config.toml
head_dim = 64
positions = "learned"
init_std_qkv = 0.0742
optimizer = "soap_variant"
lr_head = 0.0135
final_lr_fraction = 0.0
batch_tokens = 32768
steps = 2595
Each number is 50 + 10 x the weight over its row's rms, rounded and kept within 0 to 99. Layers, rows and columns count from 0. The size before them is the row's rms in percent of the matrix's.

# up: layer 10 MLP up, 256x128, rms 0.135, rows 176-202, columns 0-127
# down: layer 10 MLP down (transposed), 256x128, rms 0.118, rows 176-202, columns 0-127
up176 097:44 61 51 75 65 49 44 59 67 54 58 36 40 62 46 44 74 57 33 51 58 50 52 44 60 64 65 45 53 35 45 53 58 55 30 58 39 54 43 57 49 43 69 55 45 41 59 49 35 45 36 42 37 29 46 60 52 53 53 47 65 69 49 59 28 45 53 65 34 48 34 42 42 34 39 61 51 54 51 53 53 53 65 37 63 38 45 42 63 42 39 50 47 62 52 59 58 54 44 55 52 50 49 47 50 58 44 42 40 56 63 29 37 64 56 49 35 54 61 63 58 41 51 54 42 42 56 51
down176 096:47 47 63 62 45 37 53 36 64 40 40 41 65 55 63 47 55 43 44 59 48 47 51 45 54 43 65 45 48 54 61 38 47 56 40 53 69 45 42 55 52 55 58 52 49 51 59 40 51 50 50 38 53 57 49 46 45 39 47 47 67 51 58 53 55 32 60 52 58 48 47 58 53 51 60 67 37 45 46 36 52 51 45 49 36 40 52 37 44 51 37 44 48 58 51 60 26 59 76 42 63 40 44 58 56 49 44 68 12 41 42 61 32 46 63 51 62 50 39 54 57 66 36 40 69 37 29 65
up177 101:49 56 50 34 47 43 60 52 46 47 66 32 50 77 47 63 38 52 50 44 58 66 63 49 56 56 36 59 55 55 46 35 59 52 40 47 51 42 47 59 55 44 52 49 62 36 44 52 58 31 44 67 47 55 29 54 60 47 29 64 33 68 62 51 55 42 59 45 51 37 52 60 59 68 43 51 59 54 61 37 63 50 53 40 53 54 31 38 35 54 56 55 59 55 60 49 49 37 56 59 56 64 43 36 46 53 72 61 35 39 53 35 53 66 49 45 63 60 66 57 57 37 59 50 50 58 45 62
down177 099:58 44 62 51 51 51 60 41 63 52 59 49 56 33 59 51 41 46 48 49 64 55 43 45 47 56 48 45 42 54 44 58 58 56 34 42 43 42 57 29 41 70 62 24 45 65 50 48 50 44 67 40 38 48 55 57 61 53 50 53 58 59 64 66 47 44 13 57 61 42 59 52 45 44 48 65 58 43 52 49 34 47 64 36 67 42 48 55 53 37 61 58 48 43 52 61 54 55 58 47 41 57 66 46 61 49 50 37 20 77 54 50 54 45 46 52 48 43 41 48 56 36 68 39 57 45 50 55
up178 092:39 36 54 42 45 54 57 57 52 44 49 65 46 33 65 77 42 35 42 56 42 54 44 40 59 64 56 52 66 53 53 63 59 53 38 63 60 63 59 48 47 65 50 50 62 57 56 61 41 71 55 48 39 49 63 55 43 70 61 39 70 62 59 64 44 37 53 51 49 61 57 49 71 59 59 51 48 48 60 41 54 34 57 31 57 51 40 64 62 43 54 64 43 51 57 55 61 54 59 64 62 35 49 56 43 32 47 56 47 60 66 28 36 44 48 56 52 62 39 50 47 46 35 45 48 53 46 39
down178 086:36 55 62 58 49 48 46 51 48 42 39 41 50 63 42 57 65 64 57 44 45 47 57 52 51 33 49 67 45 45 55 46 65 54 48 65 58 67 58 47 49 35 62 57 42 44 62 36 45 45 38 57 54 52 69 58 52 58 43 33 55 57 40 48 48 55 57 55 61 48 39 32 55 57 59 55 30 70 58 44 54 68 51 58 29 73 56 56 44 60 48 40 54 31 39 54 70 36 51 60 22 57 43 59 45 39 43 39 59 42 49 64 68 46 44 48 36 44 44 63 49 58 51 34 45 43 57 48
up179 106:40 59 46 65 42 38 39 51 53 54 48 50 43 46 62 44 41 57 65 66 41 30 51 31 41 59 50 69 61 35 40 59 40 54 60 33 49 63 60 41 50 34 55 48 37 43 47 54 22 35 55 58 38 71 48 47 53 42 45 47 30 51 50 54 47 45 62 55 66 63 42 52 46 47 37 75 57 58 53 37 43 46 50 55 68 50 46 66 51 50 48 45 56 51 59 64 42 49 47 60 37 64 46 55 37 40 44 52 43 33 46 70 43 48 34 49 39 61 62 59 40 53 53 41 39 58 52 60
down179 102:58 58 58 51 41 52 40 38 39 49 52 43 48 42 72 56 48 37 56 32 47 39 60 41 50 60 66 53 49 43 38 40 50 41 38 35 55 45 40 46 64 65 39 49 41 53 34 47 41 69 49 47 55 54 47 40 34 55 61 55 60 57 58 38 69 64 51 60 65 46 52 54 58 28 50 42 62 40 56 58 41 59 57 60 63 47 57 42 41 54 47 46 39 60 55 59 57 54 40 40 34 56 51 65 42 55 54 46 57 46 62 51 40 24 55 45 43 63 46 69 29 37 68 60 55 53 49 26
up180 103:55 51 31 47 52 60 45 65 57 40 54 49 55 46 70 54 35 46 62 50 44 38 35 58 59 44 69 39 44 42 49 68 36 43 46 38 46 56 39 52 61 40 43 62 55 41 52 51 60 42 54 41 45 46 59 54 56 40 45 42 50 50 83 64 45 39 52 49 48 22 57 69 54 53 59 55 34 48 55 57 54 54 45 42 59 46 47 45 55 30 38 59 57 59 56 61 64 43 43 53 76 42 42 51 43 48 50 46 56 51 51 35 49 45 65 55 36 39 66 56 58 57 37 45 57 46 32 28
down180 100:50 67 48 61 52 54 45 67 35 55 46 36 48 54 64 45 32 43 42 56 57 37 54 45 53 63 55 57 42 63 58 25 70 53 55 46 48 38 34 60 57 51 42 66 50 71 38 34 49 61 72 62 52 46 63 61 60 62 36 61 66 45 42 36 59 57 37 37 32 43 52 34 58 54 42 49 43 53 47 79 38 37 59 46 57 57 55 34 54 51 41 51 50 45 54 39 41 58 57 40 44 56 39 62 44 44 65 49 53 49 63 37 65 46 43 39 52 53 41 49 49 44 45 57 49 46 44 50
up181 099:48 48 44 41 44 60 68 56 50 44 55 57 50 48 37 39 44 61 38 36 39 58 47 50 55 49 48 34 34 31 28 56 33 41 56 48 58 43 44 35 45 46 58 52 43 51 36 44 48 46 52 58 72 54 43 50 38 23 44 54 52 45 64 53 49 47 51 46 69 67 43 59 47 55 43 66 64 49 53 54 69 38 47 34 34 52 58 52 40 46 41 58 53 56 67 59 48 46 56 54 44 54 36 50 43 37 59 52 55 45 52 37 52 42 25 65 48 53 42 39 40 37 52 59 62 25 68 55
down181 112:56 56 29 50 48 35 47 50 71 64 56 37 40 59 59 42 52 39 46 54 50 63 68 59 56 36 67 35 48 44 49 53 68 57 53 58 65 52 58 60 46 39 48 38 61 56 49 57 51 52 52 45 71 68 40 45 61 42 70 67 55 35 47 44 54 42 59 43 48 62 38 43 52 46 47 53 44 58 54 44 33 48 44 57 47 57 70 64 66 55 50 50 60 48 38 39 49 57 45 50 57 38 30 57 54 50 30 51 68 67 48 48 34 45 35 68 63 28 52 55 53 60 50 50 60 47 59 47
up182 094:26 58 61 47 70 50 31 70 28 60 50 42 51 49 69 51 66 31 44 55 41 53 57 40 61 62 63 36 43 32 48 49 43 46 55 52 47 53 48 38 45 52 50 48 56 57 46 47 42 43 56 53 52 57 46 52 60 58 57 50 48 38 68 50 54 58 74 42 47 36 52 58 48 65 55 53 50 39 53 69 53 48 57 46 55 40 38 43 60 39 44 60 68 50 55 48 61 40 58 41 55 50 38 59 38 55 46 53 51 49 51 46 57 49 29 62 48 60 49 62 49 67 45 62 59 81 55 73
down182 089:51 53 49 70 63 35 52 47 49 49 52 58 48 51 44 42 51 56 50 53 34 26 30 37 43 44 43 38 51 47 46 52 44 59 46 58 63 31 52 44 50 57 52 69 57 49 48 50 63 32 33 69 38 43 42 50 50 57 69 31 38 67 37 42 61 51 60 56 63 54 52 41 64 57 48 50 66 49 50 55 47 52 59 53 59 47 54 51 44 73 55 73 45 42 42 38 40 35 50 31 30 44 53 58 39 52 33 50 40 41 46 40 43 59 56 47 46 61 47 52 39 60 51 39 26 54 49 63
up183 103:50 46 43 51 57 55 43 70 51 35 55 60 40 43 50 41 41 50 45 66 49 45 53 37 47 52 43 46 43 48 50 55 61 38 45 57 46 32 57 29 49 71 43 61 51 43 37 54 71 56 47 55 55 20 64 48 54 43 48 68 36 62 39 58 62 36 43 56 49 48 31 45 57 32 65 31 42 48 64 36 44 42 60 39 24 58 62 46 46 47 43 52 71 53 50 47 51 49 53 42 59 44 61 47 48 46 53 45 47 46 48 51 49 68 49 39 55 55 53 42 46 36 50 64 42 21 55 57
down183 106:63 53 45 51 45 41 48 58 54 53 56 39 48 56 41 41 52 36 40 50 51 55 45 38 62 62 55 51 44 40 67 58 45 63 59 60 34 31 66 55 44 67 37 65 44 40 50 38 47 56 52 49 50 41 63 37 63 52 50 45 64 29 60 43 49 65 45 47 26 60 41 48 46 54 37 49 57 58 44 52 40 56 44 71 53 39 45 30 49 57 63 51 55 50 51 55 43 54 37 30 54 58 46 51 52 56 40 38 57 63 53 38 45 28 71 41 54 58 22 67 31 48 60 51 48 56 54 42
up184 104:73 35 47 55 48 45 54 56 40 52 35 42 57 45 51 45 53 68 49 63 55 24 51 47 59 53 76 51 64 37 56 59 47 43 57 41 44 52 46 36 60 48 37 45 26 56 54 57 42 68 50 54 53 44 37 53 45 45 48 66 45 60 50 60 51 39 44 44 50 41 59 49 61 57 60 29 51 49 54 70 38 59 52 47 54 65 60 60 43 42 48 64 55 60 39 64 55 54 52 55 65 47 51 63 52 20 57 53 42 44 58 50 61 38 33 61 72 52 49 52 60 49 39 61 65 44 41 53
down184 097:64 57 48 44 38 64 64 53 65 51 37 44 62 54 53 65 47 41 45 55 52 34 45 67 56 29 54 41 69 47 29 52 43 62 60 44 55 59 38 76 54 48 44 20 58 39 46 35 61 69 63 39 63 47 46 43 43 54 43 39 49 48 63 37 58 47 49 50 67 40 46 51 54 46 43 51 56 52 48 46 41 51 66 48 49 32 50 49 55 58 39 49 61 41 46 52 54 53 56 40 52 56 40 45 42 52 32 50 27 63 50 41 62 55 52 76 47 51 61 51 46 57 29 45 58 53 51 48
up185 106:36 40 41 45 56 35 70 24 66 26 28 50 29 61 48 28 50 52 52 34 51 49 51 57 47 53 64 51 54 42 43 55 40 57 42 38 42 46 43 40 62 67 60 60 55 42 47 36 54 53 54 56 42 43 51 59 55 51 47 56 54 55 42 42 52 59 50 58 51 41 48 36 42 29 45 42 46 47 57 41 45 37 65 44 43 69 53 40 57 51 47 56 52 52 39 55 30 55 53 39 47 62 25 32 51 37 44 44 47 45 43 46 52 69 65 53 44 48 50 44 31 64 42 56 48 58 59 54
down185 113:56 70 53 48 51 41 52 41 43 55 48 45 61 42 53 47 58 43 56 51 63 33 39 72 60 58 52 64 53 48 37 52 42 57 34 47 41 56 46 43 58 42 43 49 63 63 19 56 37 39 47 61 64 47 47 52 57 47 55 46 57 49 34 50 56 46 68 38 51 68 52 44 30 55 68 54 54 37 58 71 45 46 48 46 51 56 54 56 34 53 30 56 50 65 54 61 33 66 45 58 44 52 65 56 49 25 54 48 45 49 28 52 43 45 48 48 50 74 41 59 52 62 54 54 45 41 37 47
up186 096:66 46 41 44 48 50 45 47 41 49 40 45 46 49 57 25 49 49 53 36 49 44 51 44 70 59 57 50 63 39 38 61 50 60 53 51 59 43 57 37 42 67 29 34 51 38 52 53 45 54 55 54 59 44 67 49 48 30 47 49 52 59 51 55 45 55 55 49 44 59 40 74 63 24 67 40 57 55 60 51 44 45 50 59 65 51 41 75 57 22 59 53 44 37 52 66 51 65 52 33 44 41 50 55 53 34 40 43 50 43 43 52 65 41 63 67 60 46 61 33 40 46 38 54 48 54 44 51
down186 094:52 58 63 54 51 65 44 42 54 31 57 43 53 49 58 61 55 37 42 63 46 35 47 48 49 39 48 51 49 55 44 33 60 46 65 58 74 64 45 67 66 48 59 47 56 45 48 47 59 72 58 49 71 52 17 34 49 50 47 52 36 36 58 45 51 37 43 50 63 55 64 35 59 29 47 47 38 45 42 67 43 53 60 63 77 57 39 43 40 45 48 50 58 52 47 41 49 48 56 46 53 57 38 40 38 52 54 67 39 56 47 50 40 45 37 50 63 49 41 48 45 58 52 52 57 44 39 60
up187 101:40 47 15 56 34 39 61 50 45 56 61 51 56 55 27 39 44 66 40 72 51 78 35 46 50 49 50 27 49 50 46 50 46 43 39 48 47 52 55 49 57 52 51 52 58 36 55 39 55 42 39 37 42 40 54 53 41 37 60 37 37 50 58 45 54 53 62 44 36 56 39 46 60 59 52 59 47 44 42 64 70 55 45 59 53 45 63 50 60 56 49 55 57 24 47 57 55 63 61 50 59 41 59 61 46 42 50 46 52 59 47 66 55 48 39 53 48 44 72 57 44 69 36 44 42 58 48 38
down187 099:68 61 50 45 41 32 54 59 52 50 43 52 42 39 42 51 47 47 39 38 46 65 57 59 52 67 64 54 46 62 49 60 40 28 56 46 41 56 52 41 47 56 56 48 48 56 69 49 61 59 29 33 52 54 64 62 67 56 50 58 42 53 69 47 43 50 44 61 62 43 34 52 53 30 43 52 38 60 56 27 66 56 36 51 64 40 48 61 37 46 52 52 47 49 56 46 49 21 56 67 44 42 51 46 41 58 51 37 52 42 51 53 52 48 77 50 52 39 57 45 52 54 62 40 65 44 37 67
up188 103:43 42 60 39 45 37 51 32 73 73 53 45 39 57 63 38 49 64 62 24 39 47 64 57 61 67 51 43 42 68 66 47 57 54 49 62 57 51 61 55 52 48 52 36 64 46 62 43 50 52 66 46 52 69 49 45 50 55 59 23 43 65 55 55 43 49 56 56 45 38 55 42 41 48 45 60 44 60 62 44 52 28 53 48 41 61 53 43 51 36 72 48 39 42 52 44 46 67 43 36 59 43 38 42 46 40 56 55 52 46 49 46 37 47 55 62 50 48 60 61 35 42 55 57 66 48 65 50
down188 101:62 63 43 50 74 43 43 73 64 49 54 42 36 44 45 60 45 43 53 55 46 44 49 43 43 59 58 54 41 53 72 60 53 62 33 58 57 38 61 54 48 45 47 20 54 51 38 56 50 46 60 48 51 51 34 59 67 52 38 57 35 61 54 51 62 60 72 56 70 48 60 64 60 58 60 45 40 36 54 34 57 47 51 53 45 53 43 36 55 51 65 43 67 51 51 52 69 47 67 60 48 66 41 49 49 58 53 29 39 52 44 47 37 69 49 48 58 43 53 46 52 38 46 53 54 65 48 45
up189 107:47 52 52 50 55 63 35 48 41 37 53 56 45 57 68 57 36 43 49 47 53 54 44 65 44 61 57 39 49 51 40 56 62 64 63 51 39 58 44 54 31 62 48 53 55 60 39 45 42 62 49 43 56 51 34 34 48 43 42 59 58 49 54 63 45 12 41 33 51 62 67 53 54 38 47 53 39 28 61 52 55 49 46 52 48 49 38 27 65 34 42 47 40 40 55 47 45 53 63 53 44 52 33 49 37 37 60 65 50 53 58 55 57 57 51 67 62 40 45 59 34 45 61 31 56 53 65 43
down189 098:52 53 35 41 47 36 60 43 42 52 48 45 62 67 51 49 48 43 62 34 46 71 49 65 44 49 61 52 60 45 50 39 55 37 69 54 60 68 60 37 47 50 43 35 45 53 45 47 43 51 54 53 46 20 45 54 42 57 69 49 30 53 47 60 40 38 46 65 48 56 39 40 58 40 49 45 63 37 38 55 41 52 42 56 66 54 62 53 54 43 54 53 60 60 43 44 43 52 53 53 43 71 48 53 48 46 55 58 05 51 50 50 48 37 59 51 54 42 47 32 47 38 55 57 35 40 48 44
up190 096:59 48 60 62 62 63 61 31 57 61 71 58 58 56 57 50 48 64 45 56 43 54 59 28 56 58 44 59 46 56 44 52 62 49 54 37 47 32 57 47 54 72 61 42 34 60 30 55 47 48 62 44 63 43 31 44 51 52 56 35 51 49 36 32 40 64 50 45 32 38 45 47 56 55 49 57 31 49 41 53 62 48 48 43 59 56 58 42 70 52 52 50 50 46 49 50 41 67 57 45 55 48 41 53 49 46 61 71 72 45 63 45 71 37 35 50 46 55 66 66 47 60 60 65 50 45 54 52
down190 088:47 38 49 44 46 42 49 57 43 51 45 54 34 48 61 71 69 52 50 55 46 53 42 41 58 35 51 44 60 40 57 35 34 60 54 60 53 50 36 66 60 44 29 62 67 60 63 73 59 45 50 54 48 57 53 52 41 59 53 60 41 50 53 48 25 51 43 49 45 51 55 53 29 48 64 52 52 39 54 45 60 55 53 62 47 57 41 48 49 63 58 56 47 51 47 56 33 62 43 78 75 50 45 49 48 46 51 50 48 58 42 54 68 71 43 59 63 55 57 72 53 64 52 57 45 68 40 61
up191 107:68 50 51 46 47 51 41 57 47 52 42 50 37 58 59 18 49 51 63 67 64 42 49 40 58 44 33 55 49 61 41 57 55 49 56 54 63 70 43 60 58 59 47 41 47 51 61 46 52 57 57 43 38 65 58 55 56 41 62 45 63 48 42 54 45 48 59 50 61 75 39 35 38 54 41 68 65 56 49 36 64 66 60 46 62 48 60 40 64 41 39 41 50 62 47 47 40 50 32 61 55 48 39 43 30 45 52 55 52 58 79 53 49 38 57 59 48 42 64 60 63 63 45 60 52 44 61 54
down191 102:53 39 54 46 62 48 67 49 39 63 69 50 57 56 55 52 60 45 49 51 52 26 48 56 44 72 25 62 51 53 54 57 47 57 51 34 46 50 52 54 53 56 67 65 37 46 62 47 42 32 31 62 53 51 62 50 48 36 47 35 59 24 32 36 45 60 69 45 46 52 48 48 53 36 30 47 55 59 55 47 44 51 48 64 59 51 51 49 63 49 42 59 41 45 57 38 51 43 49 51 41 39 54 63 54 61 33 48 35 67 66 53 64 58 53 47 37 49 59 42 51 50 62 52 52 37 62 69
up192 106:44 49 62 37 47 46 38 53 54 39 62 41 47 54 57 55 38 48 62 46 37 64 48 60 41 71 49 32 70 38 42 52 58 50 43 51 54 44 47 47 57 54 52 56 62 39 50 58 39 27 35 45 34 50 53 49 60 63 44 58 42 52 62 47 37 54 55 59 34 45 40 47 39 29 39 63 48 53 56 44 50 49 59 53 52 71 47 47 79 39 54 44 54 50 53 62 46 47 47 57 37 26 57 62 51 61 46 48 56 42 49 26 66 55 57 76 59 55 69 58 41 48 60 46 47 41 37 61
down192 097:53 47 55 43 38 30 44 41 43 49 42 50 54 53 51 47 40 61 25 48 58 48 48 42 55 38 52 64 53 59 54 49 73 56 59 44 48 53 46 58 45 41 65 55 53 65 58 47 45 44 52 62 62 55 37 47 48 31 48 42 60 52 48 53 49 52 42 61 42 31 60 36 51 75 37 56 63 48 44 53 66 41 74 62 74 66 38 37 60 46 64 39 66 61 53 39 48 39 57 43 55 60 41 57 49 36 35 51 61 36 48 50 45 69 30 52 65 38 52 55 58 41 43 49 50 51 47 59
up193 114:57 35 42 35 47 50 33 60 54 64 55 42 40 53 62 37 48 69 36 49 65 62 49 54 46 23 68 49 58 61 52 49 58 47 42 67 59 55 56 45 51 38 43 28 59 43 51 52 42 59 50 36 46 47 47 39 40 49 52 55 57 46 44 65 34 48 56 41 60 54 36 39 37 51 66 38 41 42 68 42 47 44 41 58 41 58 65 63 49 41 34 50 53 43 51 43 56 51 52 48 58 43 34 38 38 66 41 53 67 49 47 20 46 39 31 54 48 58 57 68 37 51 51 45 53 40 54 53
down193 116:42 51 42 39 50 30 55 61 42 67 47 52 41 44 39 35 62 36 57 45 34 29 52 47 64 63 58 50 56 51 55 51 34 44 50 59 42 42 43 57 42 49 49 69 51 62 53 43 60 50 48 60 59 46 60 51 52 33 59 32 34 46 65 43 52 54 60 50 60 56 46 49 39 51 65 44 53 37 50 42 58 62 55 46 38 36 70 59 44 45 60 44 62 63 45 45 48 54 34 48 57 25 34 49 52 34 55 33 66 52 56 47 47 56 54 42 45 65 40 72 57 32 64 43 68 52 56 38
up194 106:62 53 40 48 53 45 50 46 66 53 47 29 35 48 60 53 55 58 25 44 63 53 48 64 59 59 72 36 37 36 55 47 57 53 44 51 59 55 54 41 53 63 42 57 31 38 58 41 45 59 54 46 53 52 37 49 47 57 59 53 57 35 42 52 48 42 49 41 45 65 42 66 32 51 43 53 58 59 66 52 42 20 47 50 59 43 47 35 55 26 60 51 38 36 50 71 66 51 58 53 55 50 49 42 55 45 42 75 44 30 35 48 48 62 34 60 47 47 51 64 50 52 51 46 62 59 59 49
down194 116:60 63 41 22 68 36 59 63 64 56 73 63 41 52 52 32 66 60 34 36 57 42 59 38 69 55 52 50 36 59 43 54 32 44 41 61 57 40 40 48 54 52 44 66 30 28 54 40 58 37 67 49 46 48 58 53 57 48 43 42 45 36 41 39 63 53 52 67 50 53 52 47 54 55 48 45 60 37 41 55 55 42 58 36 45 60 54 43 52 53 51 41 60 34 54 59 32 56 55 55 36 39 49 55 56 72 51 53 49 56 47 52 45 36 48 40 46 51 50 45 50 42 70 41 49 55 55 58
up195 099:50 42 43 60 61 59 27 43 57 54 48 58 30 69 45 49 40 41 50 59 72 49 44 47 66 50 39 63 60 44 57 66 51 60 57 41 37 63 49 45 33 66 50 73 49 47 52 44 51 33 64 66 56 32 58 55 56 56 33 63 39 67 49 35 50 45 46 53 53 53 34 56 53 45 38 75 59 34 50 59 66 50 49 69 44 48 56 57 47 47 59 49 60 52 41 30 29 50 65 50 45 48 38 35 50 42 45 39 48 56 47 38 59 47 45 51 58 58 51 47 55 54 46 47 63 46 55 53
down195 092:51 47 39 50 63 35 70 33 43 35 51 50 50 57 61 51 37 47 48 39 53 53 58 44 40 36 45 49 40 50 38 64 62 42 53 52 39 64 37 40 50 55 35 40 68 35 49 42 65 73 44 40 45 52 49 39 57 37 42 42 41 52 47 56 47 56 48 56 52 47 61 53 75 45 55 45 49 53 69 56 48 45 23 60 67 50 64 58 42 48 37 53 59 57 28 53 60 50 48 61 56 52 58 61 59 27 61 52 35 33 56 62 60 40 51 53 40 50 35 38 57 47 57 56 60 44 56 38
up196 102:32 58 32 53 51 39 44 42 27 62 68 43 36 51 43 53 49 71 58 64 46 52 49 52 42 45 50 51 64 56 47 52 61 51 68 48 56 59 75 39 59 50 50 59 62 63 39 48 56 31 49 64 38 30 45 57 37 38 54 61 51 48 49 62 37 48 37 46 47 56 46 36 63 38 59 57 47 44 42 41 57 54 39 36 57 37 64 60 40 35 48 50 55 33 37 44 53 45 68 69 57 62 55 48 34 54 51 62 60 47 47 52 40 46 37 49 38 67 59 46 44 46 58 39 42 38 55 60
down196 096:41 51 46 51 57 47 53 58 49 40 49 37 57 62 43 61 45 44 43 41 76 45 40 35 47 53 63 39 41 37 45 53 47 59 36 48 47 45 51 52 51 40 53 31 42 50 54 48 61 69 43 44 53 74 58 51 61 66 67 37 45 42 60 60 65 49 66 58 41 41 43 48 46 55 55 48 54 33 68 57 59 25 60 64 56 33 40 57 48 50 47 51 43 54 65 63 42 47 41 65 54 51 45 55 34 26 38 51 41 57 45 39 61 49 55 32 48 45 54 52 58 43 66 41 44 64 53 72
up197 107:37 48 49 31 69 50 48 46 47 46 34 56 45 61 58 55 48 58 44 55 36 50 60 44 59 60 62 58 62 34 54 40 63 53 58 46 53 48 64 53 53 69 40 47 45 51 52 54 41 62 46 30 46 56 56 50 41 46 58 59 49 53 60 45 42 47 55 56 68 51 50 42 41 55 63 35 52 55 46 58 80 43 42 56 43 29 55 43 41 48 55 54 44 53 44 53 62 43 54 31 51 60 90 63 53 32 47 59 55 42 49 69 58 55 55 47 56 48 49 77 45 33 53 57 53 43 37 36
down197 115:54 56 47 65 66 59 53 46 48 63 59 41 55 50 58 53 66 59 47 52 67 61 51 42 48 53 61 54 59 44 47 45 49 38 64 47 59 57 34 53 38 54 48 54 53 45 54 58 41 72 33 41 41 71 64 66 42 61 44 45 48 61 59 53 63 48 51 52 50 66 28 49 62 73 59 52 57 53 47 65 49 38 72 30 42 50 43 52 59 63 61 52 41 47 55 52 57 40 55 40 62 52 62 57 60 59 55 61 41 38 47 43 37 53 42 43 49 36 39 53 64 59 45 32 36 21 43 46
up198 104:55 49 54 60 45 61 48 51 52 51 30 37 51 54 32 56 44 47 44 59 68 51 59 38 67 59 54 44 48 31 41 55 39 62 41 45 62 55 54 47 49 42 42 58 51 66 48 63 63 54 47 70 54 61 53 53 59 37 37 64 49 59 61 64 39 46 61 50 58 27 51 47 35 61 57 54 46 61 40 59 39 46 43 49 66 38 31 40 44 41 58 51 65 48 53 68 65 62 38 67 55 51 62 43 36 54 19 63 49 40 73 52 61 57 51 46 61 47 45 47 57 42 51 57 45 43 44 52
down198 096:29 44 43 64 28 45 44 40 57 55 49 67 44 63 72 52 49 47 51 45 47 38 55 59 53 34 44 40 64 51 51 44 43 48 35 57 45 71 53 39 52 48 57 46 36 60 57 48 60 37 63 60 66 54 54 40 50 49 65 55 45 54 51 60 59 37 31 47 38 37 61 49 53 47 52 51 53 45 50 37 71 50 53 49 63 40 61 46 50 38 69 52 52 39 33 67 45 56 36 59 64 70 59 57 53 76 48 43 42 49 45 54 32 35 54 49 49 41 43 49 43 61 55 39 59 64 57 41
up199 113:49 51 47 45 47 67 45 54 57 47 33 49 59 66 53 30 40 54 44 35 53 48 55 68 65 38 45 47 47 49 52 55 31 57 49 42 48 59 54 46 59 36 35 51 47 53 46 49 62 62 41 52 48 66 38 44 38 56 45 35 47 41 49 28 46 42 53 51 52 64 58 37 26 41 56 66 36 58 44 42 39 49 54 44 33 58 56 33 42 65 53 56 44 45 53 50 71 46 56 50 53 67 31 60 55 40 58 59 47 41 77 51 56 40 58 68 36 67 53 56 61 53 61 67 53 51 59 57
down199 120:47 44 36 55 50 48 58 47 49 27 38 33 54 46 43 53 54 69 37 35 48 36 44 58 40 51 46 58 51 52 64 77 66 53 39 44 41 66 64 52 64 50 54 45 38 55 47 56 55 43 46 40 67 58 36 45 49 32 53 32 65 55 31 33 58 64 41 39 70 60 60 66 46 53 49 40 34 66 49 64 48 46 60 49 39 46 51 55 61 52 42 58 50 45 62 41 61 44 70 56 45 53 43 63 66 53 47 60 55 47 58 52 52 59 46 60 51 48 61 27 42 53 60 52 46 40 55 60
up200 096:56 50 43 40 44 49 51 59 46 43 43 47 59 46 43 52 43 57 43 63 54 57 67 52 49 73 61 58 53 49 41 50 64 49 49 45 47 56 51 38 45 48 48 69 45 47 56 76 47 58 50 34 46 70 69 46 48 46 68 53 54 44 68 44 58 54 55 52 41 46 44 55 46 45 34 54 43 45 48 70 59 39 53 31 49 53 64 54 46 48 51 29 69 68 44 62 52 52 51 55 56 64 58 52 30 41 51 25 53 37 65 64 40 52 59 39 57 60 63 40 62 72 51 45 56 29 37 44
down200 094:38 51 59 44 44 44 32 49 57 43 45 41 62 56 33 57 39 41 47 60 50 51 31 46 46 47 63 57 56 61 40 68 48 62 55 42 61 45 49 47 60 69 64 51 53 56 71 49 56 47 51 50 52 46 53 33 47 62 60 62 68 54 54 58 53 32 64 55 60 54 57 47 49 58 46 41 46 46 37 59 84 54 50 70 48 46 45 70 51 45 51 36 49 47 50 40 40 36 67 42 38 66 46 44 61 28 33 22 52 59 59 52 49 48 49 45 46 58 51 56 57 35 36 45 50 49 48 41
up201 092:56 37 70 38 31 41 53 32 53 32 47 44 47 39 37 41 51 50 62 65 56 54 42 56 56 49 56 39 64 47 54 36 54 37 63 64 47 65 44 36 77 52 57 49 53 41 35 60 47 59 46 35 52 46 52 57 43 56 54 54 36 64 56 48 56 55 56 36 52 54 46 45 36 46 59 55 57 55 33 34 53 62 69 52 52 49 42 44 57 62 64 49 51 45 46 44 58 55 41 23 50 62 30 43 54 57 62 62 55 57 47 41 56 65 65 62 39 51 51 52 59 62 29 63 43 36 50 46
down201 080:42 40 64 54 42 61 52 50 45 38 37 51 40 42 53 43 62 56 66 56 60 16 56 52 50 51 42 47 41 29 62 52 55 55 61 57 48 34 65 46 37 58 70 50 59 54 43 45 49 63 37 58 51 45 55 57 51 52 52 74 67 48 57 58 58 52 38 43 29 56 59 32 60 65 32 75 41 38 40 41 47 41 44 50 55 51 61 47 50 43 45 38 42 56 46 48 52 51 52 49 51 44 62 52 71 45 54 46 43 65 47 34 55 67 45 48 49 54 43 48 31 46 44 40 30 50 43 42
up202 102:39 42 61 49 37 33 51 50 47 34 49 47 34 48 50 41 37 73 56 41 46 40 67 51 61 55 66 35 55 54 45 59 41 42 46 51 50 51 53 50 48 64 44 29 56 60 68 58 58 45 50 47 48 53 59 34 59 61 41 30 29 52 40 71 47 58 63 61 58 42 58 54 75 58 46 50 42 59 50 48 45 44 40 45 53 40 69 63 38 52 60 57 46 49 63 59 38 58 42 48 59 46 42 57 65 48 49 58 43 50 61 60 64 77 57 27 51 62 50 52 43 58 36 56 47 48 44 49
down202 092:60 42 54 51 49 55 40 58 65 66 43 36 64 51 50 57 47 40 45 60 63 56 50 64 30 49 58 43 35 68 54 60 55 60 61 35 47 44 37 63 55 52 49 34 59 48 44 46 57 53 52 42 45 47 51 62 62 61 50 42 58 42 42 51 46 62 60 36 64 43 54 42 52 46 63 49 62 65 58 49 41 42 35 54 59 65 55 32 47 58 39 51 37 64 64 72 55 57 52 57 63 55 60 66 47 53 51 46 17 60 38 54 53 44 51 56 41 53 51 31 44 31 26 36 43 55 52 44